config.yaml
num_hidden_layers: 10
head_dim: 64
norm_eps: 1e-06
attn_scale: 0.125
lr_mult_o: 0.718
doc_mask: false
Each number is 128 + 32 x the weight over the matrix's rms, rounded and kept within 0 to 255. Layers, rows and columns count from 0. Numbers have three digits each.

# layer 4 attention query, 512x320, rms 0.0808, rows 286-294, columns 0-159
130100190147168160183192143122184110109101119083171122078160165124127173089086095122175093146135152174148179125071092153079149113146088119132138127104078002127127102143112152151105000112106086222098081110142065130106142168117169081124157125140137108091080158065165163194104115116098134115135116095102055130044058145123172131152130152115103115164104147176154162106132136125071194174156128184135113113158052152088186097131172099117109148094188105139123102129082121147107175103144149
111132145093102092114115132140140101073113118082140146144180068093114139137099105138151102204187088069136132172141128095175073168164182079127145172133098189110111152113124190138118058127147144134149163120121109116187155138149066102110107089170159092160210059160133101103140126153108140165118129090134131096141125135153112121159091122128182076170155147082191092167122144120160156101132093154110157148134143089115152172089108111150110117108119129114113192105072097174146205062121167
130166123090151138143119133105174173114174091109121068138136156099105128156137102144227121189146130131090116079178198109072122171170109134113113123092111141119145155140164128141114165137074131136116156114103178120190100150148170126113072191144120083087135153103082085173064120184155077133116120095130162201119137129108123081077140094108072112159155178162092126121054144138066115150065162139099142158097154083126131143126165144085057089144101122168138129137105156185092130098136122
135139138128143123084124174171150163171114222153236096155113116098124089111102133154130162126090126157139087090178086185164158205130074125069074107151145087137167146180078139076120126152176086088111198142101124153155120138090097105056075107112107136117139181145105112139103094128095100224144087104184134151080142104128153145065097132169093093149094096162172174153163144109079133104093149124155105211141109091116095150142120071107191088160163113160144114088143128173176090098122074
098130142114150115130120055143135124117104133132125136156095133129155087126069118111139143087091075179179174126182109081158162136096100126218077133184108096179132071084166162163061110114145118106163125160166103158117160076223070135093152163147103116133126109166152127142150121143089085123173084119127131120123160127145092137167126170053118072089082162134101161097114047110157161124149179160095127133160163076123134159125161180116158118070112105140170119168107109153186131152144134
081174138155135099104121046115107081115162108098121113143168130117130116165160183163187114123085189178109134126109156118150103155118160108060175142093056150075106129093106088089073097170157119120154103157163122152115090069102106153132185156122085067112098164115117070058130168131125092148137143162187091150141103131180224150112080100131142095134130114118168084097094162146079063123106132114101118130140122107158080130142143164130181150140164102121186143157126118094100158115131198
118141121108153162144179138132078101172196082137167138138136157158128114120137106129144180078109112117096128117125134082106117144149182102100116171086139113138117117079051123134114136152197201102171119167124111049092176150170187084094161116146079115133116126120148144139100142118163114126142174181090172123130149129118119187145075084156092112065084160165118099091123090092173124148157179185089146174134144105130140117167151120110123111074088113152059135152177148059094100148159149
116157113193073144079074124084105160058125146088183167115126062123136056119131093086131125117129103138085099160051115142166101141094113209148119137091101055153092098165139137200128193114137075139092175174160050146139124127102226069171125187144087144092144094112131094122114105130065172150155121101146131110142116118142081163118073118092138116128102132129212112084161065122150163111105201084132156056162162127130139045190107131141168091084134079067086053170147130126136161151110076
114176099135106184133106089129152110114125085146115125086172171081175113181073110197154130140090127098172155099125185155156172153155178151209139060042160157086144135172133141206102135103054129186118100147175076103153105168129114068191141131120102125113121128164157115162161104095072110135116096120191116141118152135121071137160128172172127161115134145132139133070114116121108137140126106130102134119131114128121145083116071146067136171185090112096156173162090092101153143078077132
# layer 4 attention key, 512x320, rms 0.0807, rows 286-293, columns 0-159
077178129217155148120158152119203151044167103086194091111191182112111181060144153080074104149088113102123150151135124120144163120126130115085137125143159165113105170141097122105102092106147083159151106069174130100101208113088118077139107101157157096094130111161146106099122127129073109138137081155142118145099120177161136066110214173151052098138113186084137170131144067096109165164140096084148120149152097108127165131105122056132134092119189119194133109111078151130095122102094119
098151091104138122160179149079088153078166066119164036121191119114077170163053153148118063144195087142140156170151062095165111140071190120161172138081114154178104126131153153161142125151146131118133133138128082142099150113135088119120142085098154134174159076064130135114117109147173199196077088082102146133144139195152127183107082124093085116168105151106182090120119102124109076141133163141089129141105106151124105140141099135149039202098135104139083171120184118156124164155163144
105208097166130103180125132170139080095171076127147101129093146149071118172137095199121127135125147120083133159109196139131134096108126159175075152131135134149226135146135083092100131109107102149161161166086134162151143133152157119074095149105095095048117144139127136104193072112160098117142142138142079093134171134113120117167199122102126117188077143147069125115139141133141162177131128173149138124158145110160130149164080118130040133182140075138105166185070140179079103111172107
088114116158121131185205131150112082101111193123157094107097108142148182119058143167096134135182131158144152166121039134182094114135162148079143163150149109136184121134153113070155122079113074085124149147083205133188132140088088159092129105107156174111161122160178150115144076163025090151124138087094108100127203150145170191114130105146112124128131141154150148133127138133147193110095153094126114103103128148194121160122201066173169124134140112095143107139134162181108104106143122
162127139077133144169151086161191132086051151106119140165123088169149154043185106108212138095107134079125141137150137135130191126138050081140112130111094110151137138141158148146103084186169086087119125170161138079163087131178141099111189112184120145207045082140115117114174135104120161099170068109126146106150130146150159167129113084074176123082122115126138125188124153119150120100099163117132127140098074155122124141122142133127171121131091077111149095106086130116198117172089038
136107062118136109192104103068175151124125111122161146115078123113124049136103133157075111100123129132118182096129132154146140142093063157165102036099120137126147120174066129144129080137116096045123067174145142078104169096123171067114174119125161061172073132122110106103129125124142092108144163185080113092145116133137160164161141114119094149153099173142084127129150162128116072111147119163081115185132095141113202129135097155149180153117164094133112116119146154100103101116145135
122153120097086120135099084140095131103208073179124172152042048166063140150152185124125091151144112117106120127168122104089158138140126151097120075125124141157052102113102109200121149117124121133132105184147115065153127149099151130155116088155114106133113075125187130065118139132134115088110181150170164093123160133147152100169098107184105197172073101064134123082156115097162144079088105144163155181147155160129131167115129107075100142099067095094094148138092130067139073148153097
099083125208101115138191135137118156127100147094089137112126098138243107105101098059123170112138123174110153141118077150141112099087065114130156194119170124196123114125110105177147079130151128150149083130235110105089126087120129075143169128112141092140149072166121122140066145130100178156173110098147095095108137126148125162138108111177132111103228117143186087079102084119156096136185150113127065103137156152145078165112150107210115187137062147120160112130077162117142096112131090